Part of a small language model's weights: vocabulary 512, 1.02M parameters.
Each number is 128 + 24 x the weight over its row's rms, rounded and kept within 0 to 255. Layers, rows and columns count from 0. Numbers have three digits each. The size before them is the row's rms in percent of the matrix's.

# q: layer 10 attention query, 64x64, rms 0.104, rows 0-63, columns 0-63
# k: layer 10 attention key, 64x64, rms 0.114, rows 0-63, columns 0-63
# v: layer 10 attention value, 64x64, rms 0.0785, rows 0-35, columns 0-63
# o: layer 10 attention output (transposed), 64x64, rms 0.173, rows 0-35, columns 0-63
q0 098:141125112148110073115130080099123142099097109094128088115156104124125131138155089166166155108138169146138119142131131158100183154135156107135160149136132103122135091121113107141138147116096097
k0 090:134135133114096131120134133137151177144153124148160131167102130122126093186168120136148112166113153108112132114124113142095085086149106153117070121103153103129118149150110075158121135114137115
q1 082:132146116078134148113138116157154139135152116109146163151168130112148097094147126149138116123178075132095104106132129142133134125148115129109196163131183101094122139090102112121135149115135130
k1 083:095126151150130116159138130121077139126069125153165124127163115123145125133147113175156115147088103165128152116140144102109166140114131148156071115103108095133091132114126117126099114116174125
q2 085:157094143159073144140142161096156139085101134160097121127145127132119121131110097113120138131112147116107184121178099095175154118115151126117119151122085157145149102144147157127148140117119101
k2 093:142122110107123145117130105135112137105170123086143128134112145110101152111135146088068120157128147135191087101093169139106105078135130072112145114119131159137133140128122128135168132136106153
q3 095:114132127138155095113094115140147143127079095172154103103156124113118090118137103122126159138100124138190126132105099148121154143100154098144160130167111117095158130149106127109069150132139119
k3 081:134176138145116103118128099121140150169124154182141100143112111117162121117158116123164145148148086164128146136108078112155155101126107151145079139115123162114126140079181138114128132129132116
q4 089:158113120151141105114127088137130135139094156146133087079144122154139112128161089119157141101109117105140119095080121153159182111091172111172105116123114096107165133125142135137131102128112112
k4 090:123159131115148109120151134226126148131105125138148082162159130110154124146131136132127130153117118143119122137140114128106149154153103141134091149139098165109137132133180125116108146067129096
q5 074:106088117129091127076167107142156123132144092108107117128096144113115149133143116133098170135087139156143115172121107140094124133114164148137101129146133104123136145153115194179102140104129133
k5 095:086146137139095141108130071072147088149096150175143124145123124114146121163168133115118138132125139104111132123151083090136123135100140123147143171152099108126154105106112141148142163146126093
q6 094:154133144117129085123119101120144097116063113118140100087166112156141107166115071098141158100089144117120125133130101127147132153129117112143130141132088126114128117165109092101122084148120094
k6 096:128124143111146107098141135182099100139132140157131056146144100129112130137165118113169150122152085124148136079108142149153167178119096122124128159141135146123132135100174124107122108136147128
q7 082:156108127076132113109127138174100142117126118119169159137135140143118154136126115189145130136152103147104108138135114139149089111129130125079101142114125120125117131104076066096144152092121164
k7 082:116109143142117139150126160131180126094146120134080143080163198107085113140141126089126165138132134139160117134145169103126118136146096126121103105156125153144099085114144110149110127135117147
q8 117:117188123144139145139140120053146113095135135096092168162145143129125113168081152115109126119140133151110145171168117131143146098135092134108125117139123171137133120161127131129110089112136146
k8 098:108128113129121092129122108124142144108177109117167139093137106168135076117123133100178137113119130140138108129156094092149129097102116141155109126093068134178122131130081165138120123136107131
q9 098:133109157155137099162128119105156140117117140141144118126137130062123118102120152160150169140064102141164090127114092118141166168114117089124136126122145145115136149114141170112130120134074133
k9 125:123142139110088139143137107130138157158088146099147127153133116124183116140121135146158126141092140147117125136124064077121131152122120173138109124125070149136142156159133129107135085108079116
q10 090:151090133122111143180112107116134136095147132132091121134112119152123110107097184128095132130104137158085090163136167111168094163158104105101142143140151110114116139149165121101101121150152117
k10 089:128154101132130100062109099152067086125110142129137103120122098141141139138120102120111145106125105134115165115126137150157166109178140161096152134127163162100131129076137115122157109127138130
q11 109:124142135111105115096111128119126083122083118113146140147171119152086104130107095148136148117103127130120121107126117119148098139132233150126127094171118117126142098158116104133110120130106113
k11 113:129129168107090129065140125169114147134146153139174153154150123127174152112123140109142144164115122160159169164081126111118135081128134152168122109101134160117140105141131105122130100124128130
q12 081:126140128124114113154110118090130105111138144121104161110104122148115178127172134110054125104150103167105121119163162158143132141192104096138086153135135119121128133147125120143106125164155124
k12 100:137150065113098156160058141113083145112129117130074171121125133140110132140116142150121104105143140074132107160136152144097085127154104109124147129112128110131108134122114123159115142127102143
q13 110:154156107158140186156127135100115159122117132110103140139096130150148121095089184136147095163149130138098129163141109087147115110129141128074128138096111166158133140116130157145144142101127157
k13 104:095138118147149186172112162077149164133133073153093128115095168104117132133126150100147125133127136131103131151149122128148125122120124115104116146083118118132121152138153134188142150091157137
q14 112:140157114102146116153125143151157180141142122121129133141113153131130090147122169148144082101116155113160140125163135115108118096154120099128116128121094141159128160103063182131130129075128147
k14 101:117113150145138111133123162130161141123142117141142075127112119149118140159134172116176112129167125086157112121136128142073169176138102108088152100153107120123146160129146105143131122126082160
q15 109:150114152087109107102072135120146122134094139148133176108100113125105166131149116098095114124141100131130158074156135127113123093141074152160144158124133120120143096141098081117127133107147130
k15 111:128119171084128133128128103131138115121135076122126096137151102136143124139177111143126139123116112154145069125154143113077123147124160125188153136170132143118158123149153093084114122100112105
q16 093:145128152088116116172064137149107125144119141117119132153153138166151121128135099149123155117137118127100126136172160135088103115080171095113134126122159146115087087087141110128101132117101118
k16 077:148104168110118108090128160153128165134154124120104138150132154091135126148105120138123118169120130112150118138094148098095108134096106163129087064086111093128125095101155135131094116103112107
q17 103:108159135141125136100120133128097126126138185101111138129158131116117128158154152123105191137140139146179072117125138148118147139142122125149163144144094146121112152119121183154112159117106183
k17 102:111141132102123156136142112087121102155124150106112172169096110135171098107107144166140116134145140111088122130173058120119152136134120146105118101147143128098159136119144170163161124115125111
q18 095:145093096114088128133147137072140142138142119128108110151144123103093155085112136129078114144130123153123147138157116117143139128123119145137159060118129118188099147115155155125132091110172129
k18 091:151144118113087130082149086143140091094123153121130168119164127145112163117108104116127126166145182106139102144116119117127147114132158143121165119164121121109168119122135123088103153150188117
q19 102:116161109130136163137107106174117148132115128114092128148150116209118143141132108142112129125125118101136133110154188092149124144146071122121135161160166144130122127107139091097130100130148107
k19 108:178114132117137109127102142144125105139104119087100122111140134151151123101103108093127084146103103177173096123103144107138136183162123133136145094149129117076104102142142107097124138153125158
q20 101:112206145097138127127171121141115129120143161124118118121142100103140100154140113164089109133172139103127160166161126193124113107114145147169141140129123107127121104175138135158125135123135130
k20 094:109136156163133167118077154133125120115145094122135132133124120157106090086107153138160068122135127094125138089129116138134123124072140081143148106138150161118117126103126147120109083084144134
q21 100:151144116119129098120094139155128085167139182173142119109142123102129176145102162115171094147126143104120166077109132143161120122123093122130112138121129095140128158113128099107167149143105145
k21 090:139096104154153151169151146127171109118160105112112090104145118114138121150115116164094138063087168118137117161130132130116142128132159130100152162141143098135139141093169088122144124104149124
q22 103:146117111167149166136132093155076089149134170135110124125110161133135148113127142114144131137173174135160130125109154120090114141159132107129185099119142094148158143111125112164108124122088111
k22 101:135105130138117173084151161068111130135111089121126096080142151136129145086128114138122137144139178130132150152145120146136116146151076169105117114146157116133110170149133103112122160109125096
q23 116:102154139109110109133116150125125152145136133094141105128145161088174096123087141107149153131137117157178116127147094147105143076151094131162150109123140123140119095154094103116096104109112080
k23 103:075093139099167112134098133124158155123124103071156142104130125148117135133124161149185132133132140116080119123172110162124117129130087106122118114135089116164120100134154112118078138146124135
q24 111:134161099129115133099074153145134127139140132116140164093124137137144128165165113126121144140077104115137142152065137100151105111141110154141118119105084150144128123169109079151105134164098110
k24 098:136122117104134130194093118099125156137117114143170098102167142149162132143123168115094108105154128128088110131132131132102073153130132147123100143080122113130132108130165144087113100107143156
q25 095:071124154133095120106126141173162133141120109136132082145116115151115075146109152127114138153125160128133171093139164077139176130123105103151149135122129097133090133163153098113114141133139122
k25 101:142132126122162136124123102122144134061119134137124114096113149113153098181101084119141091118152102115100129117127121123099121079139086097091175115113142111115100088142143106113115156161136133
q26 100:121147087140132115084130141119113145147091137137128138175177138083111124116153096125123134150134145154129151124194116126130117097114114136147083102098149152144144131173118139114078163130100152
k26 093:147098121124149145166136100045165158131129136129148135139121101124113119104130118112171145164116166148111124138104113141111163089094143135166137111133097097106125103104120109157125098145154157
q27 100:151136131122145088119184141122062117177149158140116141150118116150131143116146146152112143101101119120111153131111136128102169104163124127102149115134101152120117127090167093181137087136114143
k27 103:166117103141108159136162174137071128144181123139124089145103132154098149129107171130132144128150151149107093123162149103138103118182149125104117099122146133125146141146106148117098124134122172
q28 102:107112126124117152121134129146114114112146143170144127133107086120171109158135085119133144089143149175125102160145148102120120155162126148112123120117136165147148171167124089095118179076145133
k28 094:139133152116135151194128093093115130120111122125114114143118135160104088137061124103113140142117135120111163121102156148124149134146141157143130181124140169159120121155107111130102110177091103
q29 096:119157125115123126161112082109151141151109148159122174129160139153125110085102140125138062111131166146144136137097163159137176107105131158141112142127102150079105101120118145126115124156136099
k29 086:117085148126145135139117156151144147169102112172117125129092127132166138131170093135158116120100135087150140147111118100161135126084088099099138159090109118096138134165089128109091126144136140
q30 117:154120119130123138080126130137111090130091088150110157111131131132115130139179145110131113083139125148078084136141104119158206126098136135110143105121111125128146121164106138150159150116099102
k30 108:131111116141085132176127098109116092159154105141137109117070141137101155153180121106118162132127132101070118148135135113147137159107102129147153125103100186132150114127124117152148158137137121
q31 088:149101153112102137120140112144126140148114121148106129138150141146122135117140125109129147135097113122164124127125038108116152176109131163152145115133163123150146137055113138088157166147123104
k31 097:132143113119084103160112118123158128118146146102115166156117153133125185122143091125092162129137112106109088166137152140120136101080105082120109126128151098143125175138135101118123168157152142
v0 091:168146143141135169105094117097132072178124140123135110147105168095121151076115130119147122139131127073113125118178147114116135104157120075133089140142123139155141141135102130110118123154143114
o0 099:156102119123151122179139118150129171136136071121128131140150149109111148193086155131114094171166122121152106116128142165092082121140119156147147137154122122123147107142135122119132120155149167
v1 090:104118132147101101172084095114126121153119104068107136138119187127120131165122160120113091087116131146127113155119111158133123145133167148145118123139139152126143175106106112142105100085152104
o1 110:130140131176139173150147146124151137153136077168123149149108108093148106099104147148131160134162134140110094127121118101137139142114102159153151149085105103145110109134117111199106153149121131
v2 088:119165161118144178076148144105150114104168171105120123082128137143163091144120137123093127146133119111141130080168139130086161141110150140134141144139124145101103134118125110144083118110092117
o2 101:118129118148103095167097147125078089166127132137123130145201138111118169119131137156134094105136123132153136102112123137143170137155124104168123117113173093130153121113153102144167099136121144
v3 092:154112145157142139149132102136152117062119139128102123142153132144090108133095090145106114102091128144150099128110118123147141117147102117137098075151106160163151116089115159101094171149109117
o3 103:146133103111162129127117172138093159141116157105126134112102135072084113087109159153152153147147146163083127143141146162116098146168148101086112143127125111114103100116109151137121114135125165
v4 094:178139129099106142130168108117192117099166154135105155107142142111123149124159110137130153122125127137115123124159091140087136110158145073144123135129144139156125124181099142119099140151079131
o4 104:118099169120140110147143165114089136138127173127132125158167148154125142132077122145138113118136109143097125099147187122154098102146110088156157117113124162173136149077150146142135146111121118
v5 103:123097155124119104163141159142157102129123124136107171171120092153154106115152155071132151131140176103123135117077120143124131099063082121138101147108114140140152128133116124148122142138147110
o5 112:140138113119147124126131136133150173127142114093131073161122138095150114133117132136129113148123120121104125117086119119133193123145085108167129085111116195153115132128107157114098081124108094
v6 086:133152094138106096121107159131154142142111138162115144132096082120115143130168145123075156113110162125160176118108142094161142138117150110104135079142164124104124149143153105118111110093128086
o6 100:148167127142125133141108119157128138093138130130127068159164115162145096092114138092117093148118122132155141118142167108167130154112098140124072082115112123135129138139133155107101156113130183
v7 071:104138170087125138147096112114117158145181119169085121118136118121111139144086099147175120142097147144134109145109119099154142114138108116119138147133121123144134109102135124118072063132171114
o7 082:089131144146111142113129135141134149145107133147095155127122157155083149155119116099155087120135120173077148136084143137118128169091112107150099203142131098147150110116113125113109129122113120
v8 091:120120136143146130164083127150138149105143112197146120139167124167144111103118170113153100150158134163105136156095115083119130137099101141125122102140164144086150109097113139131112146090117132
o8 102:127156151125120123067121126136146149143098090127066100125084090109103143128138120133138180142154163151130102119136124139130150106144136117084098135146134129154149170119139104090116095156124100
v9 092:129126124132093094139147113099097109090128112155123131175151091164164124118099147134132134137136083126142085132123136092149144127103149083117152141117121084144112122077149090159168123106154123
o9 104:114136150096116158087109117118099130147152139131100123170145120085144138118161094115074128127105126164148139161153129122099137123129088180166133162118113103115113113116103122083125111120141080
v10 080:116093150131132101158162076119106075090122141121136128153091128082145127144136112145083162124143130108138138169139130101121121127153142141120105139105090129149118135089148120125097157193118124
o10 096:125126114097138118116081143122100172146111158093158164126140109107124147140111118132116110153147083119112125126153076134095125167112148092118143154109112129087094118167132155155077127097148138
v11 094:141137158115136110077122118108124154107113097117122064135139114131142144162115111103124091150124138143135113096145125133103154065116166146107147084148087160123156125139129152137107129086165149
o11 106:125125158134124125137124126188154138075121124176147142079128140105112110112152139151136152122155132185156145121102138150164098137178147103137160110144117104127115134138100104145164099100117114
v12 084:125127113133139154167154164099135113118102120166120159185155118126124151179143121128114123143112066137141092164124106101153130130139094164123139125123108120121177126126110081159102136152149147
o12 091:117136151129142180124113119136099127108115124129152156157139136128164145096114108156112090153151110153101105111136114163128159120128159122065099156160094153168124109155096134086125132147117084
v13 113:103122151075132174138113131160105135163136103145100156130106094121124099086114172138108120153128148107157147140146144129113144145093140175126155097139140096105139137176126125110107147076129110
o13 120:138137107183127152133132138137143103112134105114098099126199102146074133126171152157114138106109131173093127117096148118141173124103115112115118131124136106073159129125134147120140145166125142
v14 086:166143156139140119143128109104115116105138120194142129131115062136138150107107133168138127161177116087135126147107117132131143115080160139093111107156155125126141160102170105110094143125130124
o14 106:094137143135158138084107109141126164119088127075120093132167141143105125101115138129094147122143088152142142103142123145112132167132095143088171134131112069134143148096129117109131102096159139
v15 087:143095105132144144143102134124133090152122081109144138146137162151123167160118154118080124170140156106148163119143120118121157124143146157118127108116145133097111093105202111145095132103133163
o15 097:117159148124095153128136108115104118099129090115149146201127109072114093124120124126128144104147134145133115087111155131103130088113184136104135114123124091088128173162160113117129131116134127
v16 084:120138143170165120161115116159112128141100145101163151134095149130149154132134129132049155123165119154092127137119177100098146125098099137133188106117118127115135135141150132157125095138126126
o16 096:108146147123104120133115131134126106105168142126134174163099132138143165130144167139112168188111131121176120138113132123123178087125136110130100109124127121130160120168163108179083104122141131
v17 098:154140148156124148129083128129135110080139084151140098156146115161087107135180154118154173141143107091155102102137146139177140118127153107136090148118147129148160126102151110146126137101152117
o17 110:104071127126159140079145127141156152137108116101131107150133154067147125115125134106156135149135166154123089099090139120146121161116109127129127112158108109132132131154094103068149127133159159
v18 082:136161095122101102139112158129117094123148098154128110092184112136132121126090111100119128109100140107136134154146141141072090119143144104124121178126113169150169114145125135121125134129061143
o18 099:134144161083123113167195146094159143099099133158126111121117114113107140074126062133130127142118142111122155120112162142135160131134112113139167166136163149130130151145155116110137134116124162
v19 095:126143153094138179118122115126123142121165147112164129112109110154141123125170114100123153115090127150149136154144155115149115172114153130102150097147094148069085155109161088134103145129141099
o19 106:110125105141146082113067146134115097097091123142111131122181121093119185113115112125097110130130141121155111105137135093168151134084114115103093141115120080126150114100126120124137139123084134
v20 095:126133107105118127190146128108151146081107158112098120082127161133101150116136131109111169139103176098080109132077087167138153136110099133148116124149156138105114131151118113121125123129121141
o20 104:111135106165119127111128168106105126131160173138145106118102106134123087138094109140117132149155138139088137136075143090121081115124113123099138106078120120162159122163158105129113093122084142
v21 094:161134144165103140110134079137153119136139128130125113152092128112114171152092129108154138131099118117102067123156142163155129135115105099119113139132178113119088142156129143122106166176109091
o21 106:120112113125174110119111110105137157167147149130150142117152164123094126118090139117104120116189146117130115151123170118110116076088112155144138112155105119147121088129152173136107121161169152
v22 094:118097118129118131175164133144156108104113123111147149123130117102090109117053142166129112117151099145147106138136132120131097155137087098144124142113162133133169146150064107145154135111159120
o22 099:135110136140163155136156152125099131167131127118112149124107155132120093123186138182111135132138111109100145130169105091093159121140104167107099159147141175098143113139117107114091124166112107
v23 077:148126126168095118122122155142109122119144133148110121117127144137153104149072100095147155129118110171155124135146138088080108130132121093121106094103080182125197132127106121146135130135147140
o23 094:122127104096119118137127161155120144129091131111095156098128110105148134112150141149128124155130113131158117143130160163192114155139148103153148152156170184137085099129116150095123093121086143
v24 067:121084113164179150149130103104127152158141151143141104184111143126148157117119108093107160120134104119165089112099153113129136102122161150157134164126119107171132146131137164109124098101156107
o24 078:146139085145108101144119166144125118133146150129156135176085122142109146162166144162112120155156114146117152153141124159139134134103091145158144127156071118125136128150104092141144141178173122
v25 091:123103130182120112123116149145143111139149098107134127152112158134109150122091096122123077143101131172103117118130141072124125107084129170128169118102111159161138159090161128131124136111172129
o25 096:109156160139108082134139136193148119149148083145128191151087139090144107106140135133089128116133122152140123160133129134148087133125151099122136147128108109101091118113127160122087097148133127
v26 092:130148123153115140139158190133163102109113114110113115117154156124076111114163140152138145103166154151114146094115112148104112202126130139116128178124149137122115134159101139112153117112152096
o26 101:154085174153123138138150142143135088142125139111166144119129113127114068105122113092129157126108129110116117107130087081153122137153087111140081104107139155153136105115135112094104115176108151
v27 093:122117134145106073133103158173147131083100136123112093145155129163140148119128124125138164157144103158106111146167150107185157140086139141133116101108114130147112172105153141131104153122099115
o27 113:121120115125143100079151100131107135128134153124123119139123105046154112109175106136104122150140153144155096172134129139152121111119139080152150095119112130177143140143152151137115156125150167
v28 092:130101117147147114109159121109143118134165119170134181100098117122182124163135125139153152161117086143145127140141132139139101108109135093118150122195079141083125105090146136117145134127141132
o28 100:125140106095110145119102141127118162114109116076103127124117155173137169088150116119124089082129088127155070143141132111120117118120146131129154133097104144150128140097136109134189102115093109
v29 093:154116156140141139124110108129124126149142126151124094144104097102095119142134132107153129168141099151166135099131176178124131130163163094154192133117100127161128125168100098142164126099143113
o29 105:128109181166149144127118143127153166084127158102143119128151192116148138131175144163133150137119139116141132100143159124131094125092114165185123153171124139101138101115136114139157109130127124
v30 078:134122132128154145081096130113103154137109128146131163123147098202128172133089170142120118110117121150143143101128152161110118110114159128123137094135138137119100151194160095100137128153122139
o30 093:126162099149115134132154078148110102113141143094126119097151128102134112101131138128114134149090157143116135101122183139110160071110129156140147115158151109087124129090109108186167123129123145
v31 088:111115144062138149122122114130151156162150086160132126161134124112136178118091141111127131096143135117126146174145110149100157136123122134149178107151101074113119114134097104164161115142140138
o31 096:090134137115137136144064142124123097115162111169113098097121128143110142151155101167140159095100112130100102095105152132107147060103143144138125171118127137152157146121117144116125143137167129
q32 094:123151157137129095127135102101094134121149159102157134163170143146153191136130098122121080151089134145161115163157095187116135106122138115137151126147105112119148139139116114136140103106086129
k32 098:125099100125106127116116113184110148087068111129172117132139145131134123144140163119124155130152119104125105182127127141149135134132124107164152150155127149124194138157142114112098091090135100
q33 100:114108151119106136159127151136098144136150138107103133171139091165124086153119159089123128147123093170134158107122124153122114165168112130127147131121111072188150146118111135134113175129137159
k33 103:145160099124089104094087118109123084150092112129142135132159153157089160089116099148103132118117132135172102140121106137139127133100126095167172153116123122135142095090141137134123083101119106
q34 095:154128159098107121120093141143119150154108135134161150122154140115121102125143181130098108118168096119141177147125108145076128118145119152156182125102152149101118128084138124100130104079128108
k34 090:109131143127095121119124131148132160147140140127191091135129122104155120126175152121131132158124090141094166107143064148148129097085125168143134149148118123128153117141157093102095090150142140
q35 092:126137107096142154116110160110168153122106137161118108106110126125099092129116103154086138111148137114085129098120105096142149162108128169073117133147140148170112109114185137097156149135119152
k35 098:154127144168110135121135121117137151140119114127097103145141141076106099109139118089128139121114147134145158133135118118096071168130139139118126145096079124116114129127138204091191106131136120
q36 091:175139099143156086127151103124105117102127122152165118147122123103166108134184101146124122093114158129136108135076099115128152118097161158142118125167127156135123173140145121145125160122095166
k36 106:108190152119110125109173126131146097105113110123143139134124119134090087166126124147110152153113163102145126180137128118171131103170126085136144119117122150098165122142092164126112133127090103
q37 086:115093102151120162127155131151103128137167088116084174105122120128099161094113128100126153159139113153135163119130117106159134157105148141109101097099121130168123126137149125148092146130178174
k37 097:092117052174120157116106118074149166133147139150095163112129082087146137146146128090125114112150149127135142122146114118117129099127133160111131108137127143140112150095145145151159155156144143
q38 084:146166091162137103072089110124154139135128145155101113130098126145104093169109163130088174135138107131122139112122151130094102134105139124103114151120116147130156144123142104191121166144129107
k38 093:154088100136161123096105119100121160112143120121141147174132100078136155173128120161157095129114141111107100148130117145104130122149096116052121124137103093107135121127104160121120149099129145
q39 087:153118154142170094153104125103144133123116113135138111119157127132127105140121138137110137055104112120113148138149158126124114137137082165156186155183137145085147143130151116174103122117101131
k39 097:164126120152117104107135124200113124173084113134183100164128157164134151125109146123124127146114136137134143133112104148123120131175140143134134109123131133132128105125097147092114090111096065
q40 089:144118123110152126122076128118151154128137093123098111136120133188083125174151105162126138141108107151135112105151148132134123164188121146119107084137144072125113116102127124089131150137149154
k40 096:139149139106119142111106143134149165145166106117105125102109122114125176108132138063163120131132145104126116132127188104129119132085138119082121088159124105175080129130132130126155128165155120
q41 109:116128122105132165135087130147096133119130122129142116128163141107153116153125183145127146087135115156101103130166162113119151150115139136087190109137097090119140163129155118082135150085153133
k41 096:123130145093124091167162109099138126179139117113107154132092138103155136113155131128131185127156075107136083135162101118105134146147133144128163126128111127136183098101115144104134108140144098
q42 092:181140165123067087105123100170123119133127117172117158159153177145137144092167132154120119101129146110114095167160118171147108091132122165119139135126125130122129139111114108115122138130139128
k42 093:114107140122117125147103115092160147100154098154110135086144139108161132148114137115132126142185101091113164139120098157135122108122154137110134119168139099120098099065098126122185143114135149
q43 088:153145131096125133141149122128114129150153143076107127124115105157130140140139147135080163143158100151122136152172175113103111081082136135061150124115116130156112104130130139169099155130144110
k43 113:131096084146135131162069122104153160131139124160071111121092116127134138132093150143116131151178158116134183125127152121158139123138134147093115108120094127147112114104136154143167163133129155
q44 105:119146115154090190113131136145121100132142100108092136136164134127160096103115128122159130156111160098124107123119136120207134123112142150104131101144112145175136076110157114107138140145109114
k44 102:150134157097126106160141119141131121116122142205114156122134150112123078121127109133104141090137075096116151150128147119136156107143149098163120097161162157095114143119118148119125128185131116
q45 098:139100136070081114126135108134104133138104152120114168148124146135139151115157081143102166113124143117135120100133101114143110080110089157164130146096156149124122127132185080113129104120110111
k45 111:120162141116116104090153102152145110140132176112163085172157164155166156131144102147130134122114119154160169124125105163131101168132086109143143119144177161111149141143122108112137133110130128
q46 124:172155137161128086149145135112114083152124147159139144164171145157142150097171136091164108149120153098143124144123124146119169100134117134140163130152127144067160128124127128110148097107131125
k46 085:136119122113173125146085128074148130125143098124100146162053108155095115145113142116152150126117093117121102120151142096106173133113105143076106087144120147119121143138118114117121138162110129
q47 085:100142100117143153145101169103085143144128140137101126130138141143135122169075140059107134148121162147154105088128105099100131124086103111140128151116109125134148152112125099124185131108131143
k47 175:116127087132147160147070135073148158123159089117085122117104107105129124129116127111144097124143118138140129119134138106134108134085104116090132131115122099129103131109097168160185178142146135
q48 119:146152181131118141109145125116130138147137162136132060133106119124144175172091144137114117144130163121129141145160108121079174131089144147153099108144111129113133166139081136114095138136113115
k48 107:131087175186126106159136146127109114136161145126115127160104128139128178155159146162130131122112162137136122132125105157140168139109099123149111182156160080130127083159139151122115114139121113
q49 114:115125146115134101096109144118106097068117128146146103125129090164119120113133176146155087158108117097110125127126081127149128100151151109109143124172160144104133162155136081098144102135098146
k49 116:127123096155116151148099154104076181127152151134106132097144089113104153121099121113102142106105111099129131147107158074138123133138135096085119139086095100162114111127100148140156150137142143
q50 105:125091136144108118131084123164143091169149116129117121131107134176159130064089152098127137133151138131151117083128142120107073139133179121135086131119151106121133123145137110162126153128105155
k50 097:137139137114146123069102114112140115109122133103164149095158119136121158107113113129092106115122106106117166164115107132125180101142117159185143167185119127123139143126121115137099144148136077
q51 102:078136120114095108169094127103187116155131136125085143160131103119124144124125128150098142174081113102158116154142116160142140117152141168163128132144164111104110140180120115126137143115115138
k51 095:158173140118130137113134119146148132107190122141121125089135080110116139143134130134069114092155159144159141119101173166114122150110109115116151147175133102122126124148102093084123160128129120
q52 111:150152082113101139158109184116126093124160135136111124161111122109102143114112123124151159100107150155138144154161116093100139107104109169146095140154163119106123138130148108090120141186141102
k52 104:128133185111116111119110149128157131096146123132115117175143059142079149158095120146118169144132138144173147089116145139103126136119092102159114115120124127088131089109116114155158134140143127
q53 102:135114137147138143094118148159112116137110173118149130178125096075095104135098148091102130120134101141114093132152132128130161137138087087145145151121167090138082102105149125111143155155116103
k53 094:164115190099105113136115110148132116118121124093099116120145177108124117135086113173068140129100139162140091102130076111112110120108126142123137109106141141140110149162115137148175124112149133
q54 106:118126106109144162123162112149080101116126174104144108113149169095096134104148130118102101124125135141132108121076128175106117118099123172133110095134144113121126119097150144133170075127114165
k54 098:147115116122118168134142144141166159106107120130107140119067101089129116102112148112130133175141092152114122143138139115145122125092102138121178132084159133145114121150151177124134192123100132
q55 111:111108127144122155186141161119086122115120096136138103109136096139120096167108143136098129163180152136130105096144121096124128103149127159087149116099167128091131118143086097092125155143126122
k55 100:125150091144126111144103183137120086107129139151126099149114157127114122080115120126111164097113121080187140121138135134132159151125129146171166116140116081148169121154148130156155110114141122
q56 106:151146124103079078150147115122121103156111142151132154112111154113142119122165128135136081091182137163132151099086109159148119133112113128102151153134173130134142115139104121090092121095109150
k56 099:119108103104124138123093152149143155127127117143120132124128083126196084138133136135164139125166110099096142177134141140116128153128137140096130130121086105138122130131172146174132157118195144
q57 098:173086121128115148123100130088122168171154128093111121108144146119138081103156133137146099098113140120159130129157132140116133107081150119195103100140123162124107121134102120100123138113102163
k57 093:132151145142127122136152116110152155099176114111121139128141137122120101136163107078136106183151155088168152164155093154167131113102116133128112121098133143107123108135088170099123129162159106
q58 093:109126089116093153103130169138125122137129118182121132104170144113143162166161123109071163119099111151141137129129091116109169122133170124094149132136138124126161159134120128160173113151113144
k58 093:118124175128137108115139174081129125137104105125132149154144105111137118105146133125128162120106126131130105108110117131147107195134095128097133116139192127120190140104127105113098162107090103
q59 106:143140149094137157090166096133103137142147195115089131120120094140109154143146159117151157099133152130178139127130115118124088115131143088099104114122118123107095112100137138136138129113170177
k59 107:135102133134109091113138141089112105134147150101160148126127140141140142144132140153140130165113128122129184162146115096116135140112116122193197103134138182127124124176135117125092111097104143
q60 102:085115150140164131138112103090131123151125123158099119104101193135123156120191124136161132150143120136136094128097099126130133094129091104146117141105137149155100140123114142077136133107077119
k60 094:158174108135081102136130129100119151094107172125157140149131148160111143129132177096142113130132146152108101182147106154111108164119118112102154149117151136101121171140153148149125116142173136
q61 110:111129108093068127116137145132154157090155115147102090137103119143060156141132107111141104132139138150113161134121156130133144124114162141154146114196133128114134080133172139129128149107142138
k61 099:097103159142111160127110102128107106079105109114139134158107081093143116183153121112110138136137146119137149117098189104100108132129154137139137165149155131144136086163116115090122112157143133
q62 107:140088121162125105149101140154087139102185125129130121139134099155138137099136072119162154184134124095132162158169160145146156146137118116150128121136160103144106112125092130119155147101113137
k62 099:144135140077142148111125100135086136096107154129101120108142147182143127106149137081104146148102198132128142132138151079115142092141091136143113107172151110147126152110110109129112130148134109
q63 106:095103143088114059145103107151130144141137178156150148097154130104143127126100138149155155100167166110111145151114139116101110107154162091149136103112151130153128103157145140132155124128116099
k63 102:134146080121170101125125113097134138121124106106118140122166167104138134126122137160131136142156144139085149113168130124081114136127130129132111164088099098153118103107137116102141189185160112
v32 123:129097121115119117139139179112154149149170126126160124163093134138130172124105130079154152138127143088124123105079138155149189104118149104149125135129113112130128131138168130137145116166182124
o32 102:147090078148155109129133140166122154123158151157105133158150082144125140108065133128116120157139137150109127140147125141132119160157124150108145093125158111091125127139116168141151134123148197
v33 115:117100109126120147120102146152104082140137160186160124159129137118176114197107129113113144123121147138137134128139083159131098136108127138089120101099149144111110122122144180147128114158162148
o33 109:148085091141141129150131143147143122143166145162146131144109160155149100110175138142131128178157140122133149124138165105133170163149109087152122143146106116179137108146084112136117094135163108
v34 110:095090168100128155159098159151165164163133115128141146160126129106100142120109136094151168173131133129098147121139121136148119149119105105101112180115184135102123130133113122114116095172120132
o34 100:165157137139132088094088161133128147103119182163099145142114129142159134112105150164131109147142137130107177133154137109132118093155129110111092124112107137118122122128079150150115127071162155
v35 102:118146098143110109135135123140130115114132151131149105082118142142079079121170135123057083109157150102135105092126128122136120139114095176141106151080136152108112137160122107113107126129107105
o35 099:093134160122146155168129184132118142175130118124126123110167180135144135131123104124159135115092122115119121104084128098136134099111132141108100106174079140117100071148142142110148104142121137